Weights of a small GPT-style language model, trained from scratch on English Wikipedia.
Size: MLP 384 GELU, vocabulary 2241.
Training: 101M tokens, 6183 steps.
Each number is 500 + 40 x the weight over its row's rms, rounded and kept within 0 to 999. Layers, rows and columns count from 0. Numbers have three digits each. The size before them is the row's rms in percent of the matrix's.

# layer 22 MLP up, 384x128, rms 0.16, rows 34-88, columns 0-127
094:588580484499514492447514471480458491539545489551464474564412502464443522523453488462527447474539542475488401525547551431518498451525530575450446537525522565557465457536581491477526539491516487469491510493510461438481493489476455493452562522484509576490540523491533523479445491583493424458509463560502504524448546479471458549515515553512528456545489426529524473494560557532522474461504
105:548518554524512493448455473464494524460514482507521537532445507551505545477531476460505537504475480491433454468533472463527463461553533506543488551499554469587435585486539444427528486484408438557486529522433563540498515468512500584487498500451518457478490494504542547505534522442458508577475438478528528473441540494462507513469480547491540510438525523523389554496540463550448473536581
101:525496503522508549555453475559537536452476498533532492480509596465545513506551555513490400488502502442539537444451525571523426504506525517536396502550546470423482471473540553511560450440469574506482484485487387493534557434533535510505509516465461512488465514472507535523478463470483487521585473523485496486489522483480539541412505532475520496471470587520504448486523520534439419492513
097:479572619576511464488490536472492432506524595533524507524500451539518501462436473407486499505467494450525454544447495448548520538446540560459508471434493470494481479604494467420502552486544476571462551501501475510515501498457566527539498509518471491571482492491386474459460506517450455477446429509489468463517430455423494461461505528509499509511522513533472484487501529516491498468483
096:544523544506464489413523473498471507541471488506494529485493500464594482525556525419484502539508512445434498461441538430514504483525478505409587483491515468524452516459446460480478473508531439467520523491584589423474496540538466487552529581506574524555439579449516476498523456512463480505490443454514560472460493455540446548492529495491470511508470483562509441499540542505427514463542
097:508506508523536577577493475497569496540463544496493470486465517452561419477436483482453440547537515455523535422434508549531595537471539538541481547554578497497501431417448514450492500506483517493519454433445568439443497497508477453582488546440508514503503517503477423461462575464521497445528541537498535465546473495516495485470502475487495565452563482474471493434508470481500512490475
093:470463495507467447394591437521562506526501576480520463494465485450484428555517479474555433492501521379495472514461518402505480539497482533557493559563502545465502538471497525530510588482499493509512430543479555533468463499501495568527487525458535484504457446470494498531499445492454521495487497507485515449469491557475520599553466542525452533540444504493486516540524513573559537534467
099:516533494478468476537506475532534498516459548536415480549536520520489490579526540574511525441537495478536468474525463428418519447464500461503530446513492504517439549556465413509451512498603528415438480479456451489514527536423468485492495522483559484540483488501468529484450501424527457497502555510508450497622464471519540542506472456542519529487505569424487513546499504545469570499466
094:473485510534478528459555553497520454444512461477504434510487483484448455518598479555523531434565516490458519465499424500471483502509494577556457474493493484504501546482488508599448462477486521486477481395400533488515526521539431444533566542524407473475459506537519436488489499435526562482515575448443491483511468553501528545490484499461448456542466514547458447443470473505494551507488
111:509468461506454503527454501498407470461488526546536557545483543507449546610481397482390562494495494501479474497516525480505493511447568507523556544506485512476517466548468494467523523516552503441453506555601521546493498501473521434460512591560522490519462511453481567531491426515500437489486459522553460503423490488534473469574540559457437532533497520477464511549503517490553520483492
106:588544455497454491517444524517475532554527549550488534542530482513455565507460483465526527476507468492565484499480447451463582565379505498470510494514447479483573588497554530547523519501537528478451514459562502486461494497575488549517566549468530530477487478524432419512429537518499490472491537532538524528538435505444562517487453467429577446487513551520488489464490516493495521448462
102:502520566547462516520504545575462469534481519468509533433515506536509472455509413445477503549513557558480522421468466506529542504464502486460429476530448459455537498476505446488525478510565533526470610516481479534491544447491517522506438558486423447508431469548559469438473446526542491496537478536520509445517417429521581431456518494545463509535572481482546533550503529505480479517540
100:525573605419464436501529574471471498542547461487537505542456466516487442457519459553532555523426562461516486499565527477480573501497472539527532482510578483544528524432506510470515450496468440497524515478437533524466431463532484519489447582509432471485522483493466489448453473482425508515523520489476472479497540428469480534493503445510515481427544500498525561499415457555442447501506
101:519534452534500550489532468456515491542472514460474446502472523486532532501533460487506512492545496434515524474444483411466516496532501496519478483465511397550502467525479549481440450521560474437449461547510522556526465427523557437589550526556560528428582468537468429488470520459482441451619535554527520545498477521460566551471445471520485461468474514533497443539480511520512518485477
101:424507498465535470495511528487521456509471594524565457437520528529509460498460437572537518528560499490531479543489474489535526537568595506476544559505462451540487491478439513520496532517502432530455487521528523480570479519512453538533490559478479435464452487612427475539463477500463503455504545445441476554540418466476463524530456450406526538515476469506482556527537494547548499513464
106:502530505519525517570514424470552462495434546523561524421495517462471562543464465522461495537469490514514471450450514479545558495523456434461553452487552482470452570494488510449494523411508496590510536613537500431531527508484472523430479514466474502544523529546431506477421566489507425541571543491482465523465453506452480516548474469506528478514451495526441486513455528500468521557451
101:487539521474464424443491476574481542480465489474587507557488444518438549535496521566552489434552460507499525505523484501482430515450519403539522506501509447503467460535446465529535500533545531449490579567510548528531454473493532442525451558469466496472447541587436534488505593448491514472530472531456472465522521402479434493525503459560513503501553535539493544549510476505520500470517
100:443536481472553491490587524487544458469553513498528578485465514472471497524402421469521570575466544551478551524485547500465557458511484495608475516425510466445511507516506448508501467454445534453435532526515512524511498476556514482535480417465505426475531502492405551517494499506521508494541459518491561423503451500534438527517532449496485535517503472512479525464492560471577476504573
096:475529418478532459489465425529446503552479504548570467493520480430491462615490477539586561445512496534568430548473554496475610490483467493496513499452524481487550458436510474453491500454569474532504546493505409492494503462490456558486485516471473510496503465504468504505489542458503494552468476448477577518515497494543465531599475530496508450486431491530447449546535465504573469491509
090:469438552481467524493528485536532502468543470544461511453538547502547498585455451465531520467523496446440528542493482533479523492460511427501525536527489538416481568520511493503487531541508443473468523524493543461497490527483570482478487493404542544459515571532633525500481459491527415501538444503538492450517499453502421490505484501492587500567514484525574543454478438429441510443489
099:520488482473507572558525448517487429528553555473527535501472548558568489514517449501512546458492488511471490504451532482527480447488521464527505463468499490493551516485477454608454507467477502468496496457541491437521524453466454561513529521560491524556472513535553528553488520510473493502474500469512506417480412506568542482500541467430421483529571399461479498486426609528432532553448
093:434507580504495499442559570484569536523507538503469541498506418526462560529521525409482450508503550502571500529450516569468487568516484528535492519549483468509482522521463488470537457475516541441468505506478516496502514514498432472517502516435444606481502517446521615458490550490411557532459488486527478525514541478427501590509525468483481539506457460495452483460445453468457528522446
098:451493604485421487501548493527457495525481498506487470490477485549506489534492479505510587497470570572498476505460502439512473465562529496595492472515611464538508513459501541535527550486448500512494501501526454494443531457532485419501418523466486489551555521515545472504470483517490488503520506506466513494474546501524551449426458442487542509562595486653492559506522491497511491454442
098:476475450497437495519483457524523484499521549503531530493563606516466532519536423491567480501537563546490491506416456527563530527528481432420526558469494471528511457533469464563502514488489515602536489434482462504509482500448506511472440531402518491497412457480546514532450533498564441526460475512503467423503490528498489493444478506540527481398521536448525482471509541470478534578471
098:491513438417495462539455507441511543597475493486545545492483518459496494521552451549530577506457524513483517452518503551537537522498456485536460482509448515508479461440479496437483565522484452472509450484496532500495493546479420512479471559560494493568457608534618587568578532476455532465503459470510476522451515582579504541486519473518576510488523464502501480488472466521524492480514
094:448488480583451545500516560464470543482499505514452503479528560500492487529489395486498485571520433586548483512486494503502506468565428542529556508528466481474485496538497443522433517524589582519524491520535553432540447536517516501601490458457465525446476510482482571486482538543470481511481494437450539532537498464468450489495474470462500468548404487456523476458441521505562434457496
097:519573483477479511552426551536484563501451497495479571532526529511498547481545453459556516525450519526501447550463449483465518498479424457465482539487393440460472471516453416527441488493499469422534468479554455475485514532402470473471496556473477458545532509511459537486467511521512511618503521560534526489498558564566593453514470562554514504528483493496500522516519522531533505480473
099:565512474558503543532534532410470498479456504575537442517488475507473423517467566514485499443503475562487557473530522504525508509455535528493450521515531518509478526527467489504471483463543477494539471482534505486438537477572482511590494556517465522474468499472560547434504424531525494472519500567501502514545361530436447464492451489565558552507496505510429580528423476534540541476555
098:512501544498506463495459541529518521538487510449614562534598503492564525443520470492511501460510534486473493460579500485506413504512567469562542456448513475511520533415517404498531502487528479496464528490473512435493389510549492469504576524555467512499506475445462553467481502483537463561496494550603483506494459493515447486500424523523504589549472477498488533536474504534447512466549
104:453477480526461494481488516542519584562533479521561521422523526521532535465488504434494480527478494463429459504583435461501522490584439520506501494459575497519439509444474471466513418479517416542485554562536506581464505540544472484460499530555502494480511508561449585486516489503513455476589480407552477452524531464482454479467476516498529557442449513514504440517531516533565499475511
097:473567427447452515441459452470563530531434571471476543532456566415521567545521527469542477435499484470464555514544510570505514507505476539518504479492433571424544467558480527478583461462491426448434457552511463497535516469519430498533492523511456540537462502535591477458508472471499469516524539469500463461519537476524513518519521515467552532443525468437502492478484462484531515579491
104:475500484499438542512491575533522577582462489428520505476500593401548444528496514498422475547528509495534517491472495484403521576444488542529539527470522521504466498537504448481503472517533568492456447559548522523465548507522505484522486474505556582481508491495458552553506538501532450463466497447533543455516469463602484447461517544494511499562493454504483510502580450539467539462434
112:466531537483524493500535527543545521502520499474515503546478493514488490498519448484487565550511406509543493550470436531514559534505422492421597523481465564464521538499548482533485479496488458509437543505499446532582521467510498514517420487478424461488395505517434507433539604526470538566428527523487529494533481511520550503547481478411486445522485468503498550458425482556550477509497
093:501464494445576445538494504446435493521563491507463524448450507561587529515543527508438507466464513528552513473460474450486493485522492545537412508457528532492407467509487485506450524446495465506489520500428487464418557508495479505518489589435583604514419483569520510506520563449551492475568507416517531543467506458523515508460507493513542488538486498525540482472512546503443546539488
091:485541468419540512495531507506453506552485514435504530464605519500572515489519479493494525538604500514442455478476545496507468542533504495471504447450508501435507546475551522490584514455531556482465427509501486499503470497393502531424542533572489542500491514468507535495492461546411465427509506458500529454544563549473461533499523426615551505494486446515532549493464465496480507508550
094:479546510519510474477509604543501459455502527483551577471526477512422486511515450470514515515525537526448495498518440487488443494472575517393561522554533472520517486445480452501428490512539476530461495486488541513482618486558489480534475531467502529453447495458451460537517478474503537461517490493491441412533469509448555511497449414507575588458511396519452494503493472525491495449517
102:452542470458466479500500457533523525392500528539486518514533508484424508642518560445514542513463468502433583552499528494553529501465542475534462408450449455505460512435459489550489471554476474476451476484569536506500506451542561452525515467502554504478516475487499522484463515428453448534545488539511541456466504437539551484477509503579517491509420478509511510495464525543554444482536
096:528523496532521500480544450480555513493492467441508488549557540495564547489556498504521487554494507409544404559512468460463472433460464502495518545505542537471474541482458460519577463536502448526423439436540525497533518540500531476526536489574505477466504483516536482484553485427478472534514542586530468497485521563479478531540441498473417545477500531439487566467501555495608527578480
100:446569551521504531550457467534539447495435517572520488549502432463450495582516479487530514455500481477520490539521532547506548559524542529434463487467488518484466550494557539477552467468517520457540446483526529532580513502534454500466548563460518434450487459475491539547512506514473605452528471513545564485454455487440465479436482476427468550482451529596497512474517441513494464423506
103:506483453608569526497526476479487587524475461503479497498544572513532457442535437548501446526434509405492495476457456471589477495477522473496500495516507470510474564560533509510566432506536472447491508519471488538456486536491458486564445467476498469492490471491576454506461525531469572525436488513518522476526436466574504550432448535492516563524548531534492431505449536569472469454452
098:573499600497437540544512452509492499493535458532488529512458517537533523498605511436539478451575460511446471508505502500481466515527568529506454446480497464515500542492490440514569415450458500511502512514517437467551474476551445496550543462528512474606456494548522495585520522503501452514530459561482491485449517575482428538470487451494482431484478471454479446434538466550540534469519
096:499474513503468486455587438530458539529513543435509520447478501531462520534500448437513501445552515470451514510539586503445616473551484528508504532410463471548493419447455516552576438473571559505496503451498513487532453502476457564493474471494514479513472461465484445538523494490460491550493501493556545483547486475578441512496555502515487466532516440483466532570571467506504539572540
096:510518448515485501450526576594488441489509528558518464525499475460442433513568484515481467472519567505468469458462491560558518542524463554582577525463488497477414449482540575500511448621521494481444506548482520466522510544443513518444470491484553513500433532481531488495483550531509550548500468578497490446548564509546533453521461553514503509453453460541503487511442437515512513525512
098:495530586583434527544505476500449477494528501503495567513551495486502520473503504474529522478472490503502520482486405500555473405496430499468482485562513491518561497505478527475476559479566565517453546511474489460559590480558547427476525421504526505412454471512491567495472528484433449533476545471521504521521453490518572507464486511497557425481493510529413441503474468476407544534480
113:455501541511495525507498466479533492487496535494509540454554518453449521471400507472487434524493512480485539519548525463490524457489454503454531476523553526573497472532464510452455483411491602471557422485437581504493558551483547550542504486458490547465547481452513518456465483424481433519508519560561451442566508501520457517467491490511457430593536454494414456485485552482507445497488
101:494511509432448443486407494451481533472525510454582518526504544479475496440508481489530393490455582515520515466507535521449434494631539512525557451501513493567501513498453550521596529495547541530517517455515511541523557515498518520493480550411517462422442490492486488469484514501503598503570509500503529518445456531493469477505512551506455508471589493508489539492515500435486452539489
103:470467515521555494485459524477556465438464501555518550592486614532492540498472502513418515553460440511535465574480503546462501525472505441518533487551415537491501487501437439524577496471480498528517471502459575472511554464488577507451481513507542519471449481558499478630519505502475523464503524507500518433510511447509466489483496464503475468506514474459430502535511519541489613572522
096:574565411449556427424488504502497502558520490534536514502484515484464527496468456532572491516451539488433558466527491549496478518444516548513556465542435462507457518553459536481502488571527559489418492461477474529502508493545435557572520459473530466552460475474460508557492507524511474463488508475477522466467459362525460527470433551520488474536555451514524500458439532471513545491539
103:420501520520499465539492450453472531527511528467493536505461580476538525511491451448449510526609562429605564485521484505537475486590518515559521480497492522467514498496490516579544499465495472465448567565579563465474472458498474478500429479448437501493459570541503508506523519458419498499460534462498481458462475490548553532487499534467491407480437524477474491484495440539500435496488
107:442546521458491487516598396440458547550487498574522496445501478526528544569505490457501541481477524581450495510540598444533465504491540528539546520471547455494472504470478546501495496525547445505535458439456520571506554502441515504514523554486485489496485445440457498497534480499544434545568538527563555556502490508459563522480482528433524497477523509452516549481496412512579529517516
097:494594556562507455514458514485455488523490591546454467543485518538497485485439497583521510538410521529520494468573441559562509516554487470541478489526490420496504457501502524398438508517540508518512454453483452537490523539512517448484428571426480472524471539441462517538470499506504524467525458486446511545442530428558459514475536552458497537406461509511458535471507492489516510451518
107:507529512474426459477525471497519550493553509474589529458489479529528513552508497505502459502450498506468522514491521536510540539447446484531452504398517511530561467606470499490621596492519453518471520563498453507456552490534427469528486481532471495462456453452466493510509532598497498437481543520470505397525516506425442581467522516538545511511568496515502501471510451453491458511524
104:555558513562540580541511511412542489463482576498416505523429532506450520454535475489528511480522475605483521489530458498523587575552419424453485516423458504584525495498545517483441475500494525473516514475524492519482502513501495527450565440454471505551479485497518498497488548463509460477511549566539520499485422506554492528457456456528510526502476503468420488460492450508443540454554
102:566501542463542477518517506500563558573459543562520453498500514513482531562466437477513500444571443520480520573486532509514519452494479509502412557486465495487594488517505436487489480512542514503381483484491527426532477583486502498530535508499495469503495512634475568551441526493493429421496492474477458555502464506550516494530531491469446424527493537475515470503486519515435503442478
096:544456490494508520552527488458457473478467482463484551415568539569540481523475449509515478411505545522465508527504473435435503539545504544563576532517522480436521453494457568471492444442510428478544459558499510438485504486488480498471534514483520454496506524493424546475505489506503481534476468513611436506518500476481509540513536475528479448461478453524574539521447577535377518516443
# layer 22 MLP down (transposed), 384x128, rms 0.184, rows 34-87, columns 0-127
101:458553541548565499536499425537499505455468497439544465442593505535492547551528506491584500556462485448526498504464409512509459588451542481529550521471514549487513453487428538545514497478526478571481441531529457490466501503507527489498521540494538510557557461529439480471501453447512531450506611481446461456532563531513513471497497525491425495571532539491431479456552506514511452539512
098:420462455482489546511540489537586539536500459519494463541491603568513438502503565444469505494546513478439504517514510475543512524504459426410558453451584487505438513504485576527464490459540467468463452487562477491462514437448499514546478473476455459454478451506508528517467568517567406501538522465476465526445476474518473537526494563476485466578497506499511508508495462429545496502561
108:580541514525438496498503504512504440546567500493461455533494549474502468498502552436495514395553490570475504475518515464524449543401489461517454489521465514578420488524497518489442555518440451442456470396493558483542512568526518451489462516524457497557522555500540485520588526505509531543475485417540585470532571483475469428522471471554515482493495454488483502493485525492485526530488
095:534502506471465528548480503525496519560478436457445454557447515544467450514583503555496421468506557524451501481511493524439543466551433528535500542499443559528516475512499474551504415478515521455575537504544485538468459498475471481441501417548440462481492494482569534474401562516536519511561531524506500536456554432571541529551516448543526493526462514556576476470524507464539469487514
099:490446534521558399449469453522585525497551531472493465479559442561483517479584473451475468487521528528513493543478528517516545516454593491507501559540534467423488553474514505473420523523481577540439460495472500505548562563514538482500425477509471520509428435517589515546476508540486502556452474489508523578469430487494542462549491491532469507488553497443477566526476491524499515534462
095:400478501519485445506455549508512566513523416468524423497539550526463489456497484497509434519518469498581496489538432469467433467470476455549514505495493613417496506524531513582492514481478495490489532490546464513562472497507514518409552452485511506467517524496516535470527464472529523495512428481480486540469455536425601500475397550480522473575512502561431542466519515533491496463505
091:486498495518525482548460600417471533465478483593470494474456574494599548509549463473489519483518508645502541471532438585519488499502525463546537475471528476523507505494495536512503467586464492463481547513435431459524481526569496483500488523474478563473426517505549490505548451501598491539537486484462538584563490527475498549446513501518494439509514545532466455526520510499503500509492
099:487503487417509476499488512469476476468482534461504516497425439472489473465560577500486482473565483535561426547513499534574470483485502498494502502568545464518504535463596535569518545493426441546485429515540480479439527465503472456593474480488504504529480504543471507522560475528392438448548609536485459569512469526476511545513452450451488521485500550504541456454525518518514442507472
095:526539570429501451442446464524407530521492485478556540533516541498551449484525501523464486550432554509537534491472463499536440462501460544440501462438487489460459456480516445499534551504571510499582529589528548476468419484491519480435494512494526489434532579476495555520548505511483507480492512519506515496449585459448444499462505532579494561533547457550470489500571503427521455518501
108:550508514504457469466481516505506523514469567482519458447495466476572484488469489604482493461511486473538496511606485495407449506575445511533527515405504569489539485470478511523535465465488465524411467464518531461505516479471433523485537511484414477505564472479514551526541510475483478442491547465440532523521550547532475500521360485538443490510464501482555485505493534466554508585544
113:493443457437485517527541470575481574511535536486485475532421483530520527418554469524507551514507525506521487525523568507393555513464542504522578454476505511460426524476408500504502535550493503467519518476512525481440456491408438586499557478486489486492502475515558479507526487507537474498453427494562552495462428521574484448454512500498463500563527535482556513538460523462545496444570
099:480477461511467431402425493546484543545483502481503505545506499459488480460536482496543408580479475530456450481578544539510434451529450492528461458520528526532522476456460566518495412514467497514488502485450554509521461503514479477476542473443449472469541536571495545496507554546522479520590591531406523503579532448534485479468470536481489538512412506503503498523485486526544549552462
111:518503501474555576474470472450489443491457521551486493436493556502464507611494481522519507512521490507509501427526493530520512505538553490493522530521544522530423428460570445455430533503480500541462497474543447445506445520570434467511533494580439547576480526512459564488538558452512482467552454478508507528472459472516510474521510510522533543498440490478471456428482407555535449406520
105:552554461493481536527518491539489483460539541451483484473576497549492584543428482433532464532526565521527505467504443441513505415547488520539479564550485511515490525581557528494434630507530503520540473500475433490472482504538464478556513462481434453514479477499518568536477480490481432534536434459513463484497502399452495447580522536506529531465475485492524450514469502525440550497529
097:504529400487501512507523464481506520500503489441510478556462513491578456552527566464474429491475495442432503415507483465465506456513428500498481523438582523458524560474528508500492495481485537495560562456463434495582452468554488472493543487549467506586512507456541502550550558471558530526558555549509473459484498507524542512520528513531459425502480509467484415426462524582436500493482
104:584523502499515503463478540486531500539490512501496503476505457475595536473511498502582608507423529500494525562494522474522530496583499578486512437474516465528576457511533462539454564496599481464541522480506478453430490520464447496520445487502552460517535539476432478544486567471475440481529448453451517478465601553455528520473446513452458472479568504540450473517555533523525481504522
108:465563475563496452414525472500440552474527507484487523473469470533459488382529460419548501481524515468561506535495485502517523470514535493459496457492515514444429495516602522466545591440527566542499494513513465453494532473540478540494451468518489537550526475447538504533608432509451515581481443567518497513520512443515542421491503531527506583459493461538503498560516494488486490477482
107:489421517607473510472494479486576404453500422488472489491510449577495542466516512421434497510562535557553452537438491560478474505422493499538495483497455461507473521498499499455474608533526499525534461579497511469441530515564528495522499525518512502482515437508537509552521503557425471580438524494493534479499519541401523542494525528501511520434500468477483486539517512535493435486539
092:425571481491460532459463527464487494499507386429513524518490513532483513503539425570539495609501509561518568504460493496536524470555431522451507562467520525520517504549577441460472530506481509458472490500496594478522574525441513519538506495533500496513501509409446503506496513483443491546511470478507433504555504513514512497481482406445400454478556432534524529519504460520488527499547
080:472556472443507490484509447552511472550440575511462531519500496466537502502478544513553534562536438491578509446520474514519516513461432500522525497603520539517525488520494498573486460529542573494559455509588524543492492449479491462520501548514489447504478561572629531438511446450497529478500530531416425506481530496472493498518505478464532430502546577541549497503543542510553471518539
097:541493528467523540448577532510463586515507512462474524493492468434444461555443427505464468496508588527514529483515457615487525493543495473468478511543487534485539509460490438451552506607452511483520493491501447575498488547486564502522468557461465519371493530495449436504498471494572467537481494488546504462513514469549449470458491529562543505549461477488525490514496460518586521470467
086:535534462525494435486503506506419512474564554509535569462458531530493510565503473480443547490479483483537498481530547554508432483489482538491477462530491501513494437564477532479425546500588522482477527448521534534502438524486430595447498591469460523513461446471477456513499482424561465463560554548505575509490542518456550539490528562496433590506515498560481515559471521493493507506430
095:483442471500545525516557517450496505484487539471517563501418461480550482548476503435556450504470469491510476479473498559584451468372487493458589522479453534439443508467429468555499502518505438513497506499482511480477494530500479500497547458479496489460519501567537514477527523481483518473549495473489453526456514468420505522493638578522512522540486525453472500516451551471460394541554
087:383513611551525516486463543551481513500508456512475484469455481517553537467434408560519515498547512542464497570516443533446437533484512504571477486466467501434454499534506515446504492505448485467511551528481507464559366486493515461520538512562510556530530512496542489466480518478527575496470546491561501543473461522506560492534481504517522571611527516517499538519450483462494527501479
098:454429445529458565519577498490495542523500513526434525572512488472489531540525606557476502496519564564474476527511548492430539506522549501491429484448512489565502523420473493465495479477468488501512480451514448455539500453514443514521464500508508432450543430562571460514468589512501433482484474527433508563438532559505496545535536492462527443486512468514524565457512499451480551477561
094:568544504459560487493506454541586486485487443443465464463488475563525462518532572491519493450519523478440475442449488497492532569415592528477456519489502490523514504465483543459585568464378475514511475506509432488472510477469476539473514530498506494587525511545528432529512498472475587464543497589559508449491505500533517494528468540572470546467577482527482466494510502463468502550512
091:503547500546559452516541528493552560521507470476464543475461582536537483563451433451487408509555415545438523474556506566476404466528486514436482507477611456501567473488505471488484517496545544458500521529570517461472541455489506519505491550511472486496451505546467440555418507463500497531513534533481507491479518452470498507480481584526495485529439523419471545578497531480509527523521
106:471540553509574597491504443463490516523543576435497528460585504432516527559523475568549539465492516458594438484484512514499531484498510476518434554485470536540510491492519527476481517528514499494437486427521467537478434506578516514517532558480443489519468499487519516434521456560594480440522492496508476542476470480530460547488521502534512586481602533510591499533539470556469513514515
098:520514499488571538530492532512510520570458498453472467531460458444476500522488519449470460526490500397549461454503501514524525497531493513582515478385448481524474471474563505541472523521482451558476521442514522534458460435541497444515425503482483516539586482518445514502485505516525456502552504446451483534499484464454547557507574539395421457523493421513505513454538433437564478491474
102:488519499500504513526429489453508473428464524555465516499439484548464453480474513565494481517510569584559513539491535540441490508485516451554500545533539624439523540474503479501560518498427480524498484481539517546484511540506484447469538473503514564512492414563504526458471493472452533470444443626488484574561479522557553543522454538439547502529536458486498537491425504487523477492529
097:541470445505578495460531465513532451511530575561519498416554473480435503481520499503571510501540482546520522513575488484477524490432527417538501526542595469478567447502544507499484522529493538559539515529474488499535555556400476475485526484484462486406546531546523494520528462517512491481474412474455467476434428528491474491488480507462442457516467416534430495474523535516507579463489
107:478474495502500560563500533550440481494481613421506498492502523544442545481382545536481528563507445401532477426504564518517450481508549483473503588545517540477511482521562476530467533458506538476491507557480447516475479537451502533498484475509499550480455475494435439505475484492506479484515517502480438490540442448549497430530561481537549503528484463531591467550498504471453566548478
105:458516505534463547546549531497528415517527604510450445456577584588588493431501590529516491513495543462483558530516509507465450542534486490504475526446512486462492521487483481446499525486515489500559509587500493425468483468532481500477483589452443482483484445520451549519540455448454477494497560499513447479445542532484504458401498487560515514467564480451485523515501479506454505544512
097:489546525463495518487514494571548418511498499432477451483516504490497479502471497509455412427561533501461469474456468490492529560504469476487545435517436454507570490491488494528527556547451535516538461508583480524577579423466544564482530440551509506529556586468468553510499482569436470496510495572402465439508502517465502523513457507545412496511529470489511507475487535498575513534495
096:495482503525562485465471532550472504489573427555509526531476554475444582488500478471449551494431535548531543461528466513528500548440485494513491531453466570571457518476539480490461457498491487501484487482502538492526555529574506443490468465474449505486474531519546472567497501432490545631521526544546510558465524572444537488470476516433540467511534529450483467425466541435571560465485
096:463534548487531514550507480541521524512521468503503474569489488454496552434498557497535593518567471390490522484550448528515547486505539457529505526465506489473585466484464497502561563586510532533531541480487536489494480543440434493526444468431495419478526484529574437544442456525574458482436462514533536490489514491478509423481439543508443425469524469448563535497506476474493492539483
103:397509480573488476576487504488487491458454480513518544462544491489563559519527521508472506467459449539554489477557477432456455483471513516421586549543509552482466511540490438497512542512599508506566462536541454502456528508483451571480540562552439486496428569435558482523445461462491524535498526464452509533568522541474542526478508408500462475551480489455474483513489527524497541523480
096:494431498492531546494471579431510541468508479489499469501446550538542523538454442486451526415555530559505492486507524545512509527494516496568633541530489427482489505476552487537475468513517549514516537527584545500495422501527526503562520490522443513518488471535526557586475437539524534463467537481474501506473560515478559463531562522475467519558435461525524545461491526493426400486468
093:477433485442472510558470463493486536494491482487482461508511506505454455493505491456496449518504617517452464509483447561541512487528538522480579474507495492410477518563543424484510537551479514494525480474505452496552522487554531542579510451499416452542466450408368556480499404559538433511489492464495481519524534464532535466542559525484453505532524505518555519495485461534524512512553
081:433449529488395483503533462564528474530506499519546469461546504515474565483448556466489454484501502598459517535544544510496582457551486500513547547526502486540519496530491440537503499474518537548495496536507533464547355481472521530477524525460478491493528495491559557473474429537489504462539478458490568498501556460483527539534593545514480430488541521557541535594496529508489458566494
090:535513486505504497459578514476459508444487517465478504499514439501524490453454473609545552460497555523494491472480508432408525515464466536512480577516489541476538488561486495466449498494479491553554514503472531602573617494506583555460517567445578435422563490409470475506495511505537515460493499494460530525526531516522475492525428544520496508512486510518511543575505474485457545506474
098:516527528526477521469503555495461512479493534529471454549525501528537417438510493471484492472464534564487465480537462506473493461502500477604529423575548415471495576478586463495433537507399446421493501528483511520509524501484505474497472466512507517523544518525483506509454525481518469478504491471476534579383532486428516570444398537488527482496550581502476461447475443517484480488472
094:460465590525547489495450551504499432474574508495474453464458547505474598547522511439497555505495518511485462540533550507429492524485498492472550475499449540500553561522476459564465502484528437526579535464575446455509403477439457507472607493503497502567457505530517482470537485504532517496480524413482530532552463489498444512518525492465517575534580493560472458528501531473503508531449
102:544515552531489535477547559485470594463548494458452558511484539543504495510507533483498512486499454467488455421513502544583450442506420480450490458465542469425511526506485532471473451492518462488521570522542445530537492499464486451575485473570591516502484527515446450541489521492412561452515515524502493509548443505500464566547499471403498561564539513533517423475513549541477541505472
122:465533461530515518490524513414534575528537454476491545598504538582476549530452535519531510481484542511446481469527565551503470466519485499530425499467513462433458531531472489529429512400412468529510481527415473499525525500537534550492531532516518477529560485488535466497533494484584517482473525484519493536533483553572453605529475532417420510533509501437494520535517527446504540523474
095:558433547508504495555510467502525429511536485551480495540525500468559526409537505571449530462447515546475447549549557505533453480497483495482424529497575525514517461457483547415484431529562505545558500472536488528523509510521535520477540504500485549486503477484445482456568512467470495487444461494474484509440462510563579564470422437471539450542494555521526533498486513547438476452405
105:495503458531536520551465490454454500558542482418471437466476482493487461535445466480491555522480482530532541468501496487399506505547553514536453552480440597536494430477535478590481492523529512513472464495539482500571418511471445505490557540429557540507507483538439537444490553471461466552486462512528509504499485515477559461558531389518463496490535515575523513488437464463506435556488
097:522564494518524515480479517457497533520481516498569543429451485508490591493446493490494450486494479450581552456521439485415406468491532469527482422535494488519542503529491490502491490571497557563563488496485525619472469501506513500529434520410521460479480573496496582502569513512476489526525437414464533560547494443480503550460524524512519512486561493434469522447465507496488526511551
097:431554535429476503432485508467418528533504498523445496555647491501450514510479507503545460489508517458453481455432542469490506522500486477493508498443433503475438461594522526449474492465498486492519502490377473436491544499444525525540498486479459532564554429467451551433487450531458492503420493532499499485510492485532466469525530535541472577525505445475552462540544535506492514480521
084:477565490497529509515542415567543496521485506466480431400473438527491516521450509497473588552552513487483512482525526489531547475524527480516448516460480433555524495463499536524468481551470485525542480481513512486539545480429485493513545556478487469481511511473463447487489498477537439546499483497570555461516494450445516540565637528466483398478535553444580523461592474515499528541495
093:518439431515522494543514490569486526525467446475440510501498508544475497561491502403510472492634423546441522493491552498542468442485526496471499511552479442461492530507574494512470479456531530487570480484541462504532473514581520521529484483455525414492476486458559463515524518487487526593547490430533514499458475524519536473497578527473465520447465509516521560449404485475462461426470
111:550479495447523540514560539514475480534470498473481470581484537487470497468441516510530483554563550498418504593575458515522553487522474469520482494542495432509429495492480533532463456505454521425527444488467491594533439515567473476561485541484502530477531512561450596534480427546531545510437494485532525566519413508485523444502491463528557498551487516471479547437439492473461491468487
097:458524485484506434482504431556530545545474399455498488476496515439579460480553499508524505474524387547486503516494521508488478451513587520527542535507425535527540501509462454415557457529456546540500474477508541584574514467530487494519553475528568539552531442530558513523446509473522492561503515488453515522521460450511524482543499523493440505529540494492550471523575573473544538471426
102:536555517487552494507487527440469469511496509492482498364522503442546524436496532545529467431470550458469514558513513490531498531502542550526472473417489552527545540469519496460489364455495503495471560524506539506470539496496499608461484437569507521480545530479506510465516472528523509527484560534546480505514519454511555481496604555529481440514522506498490554544581440484532469463445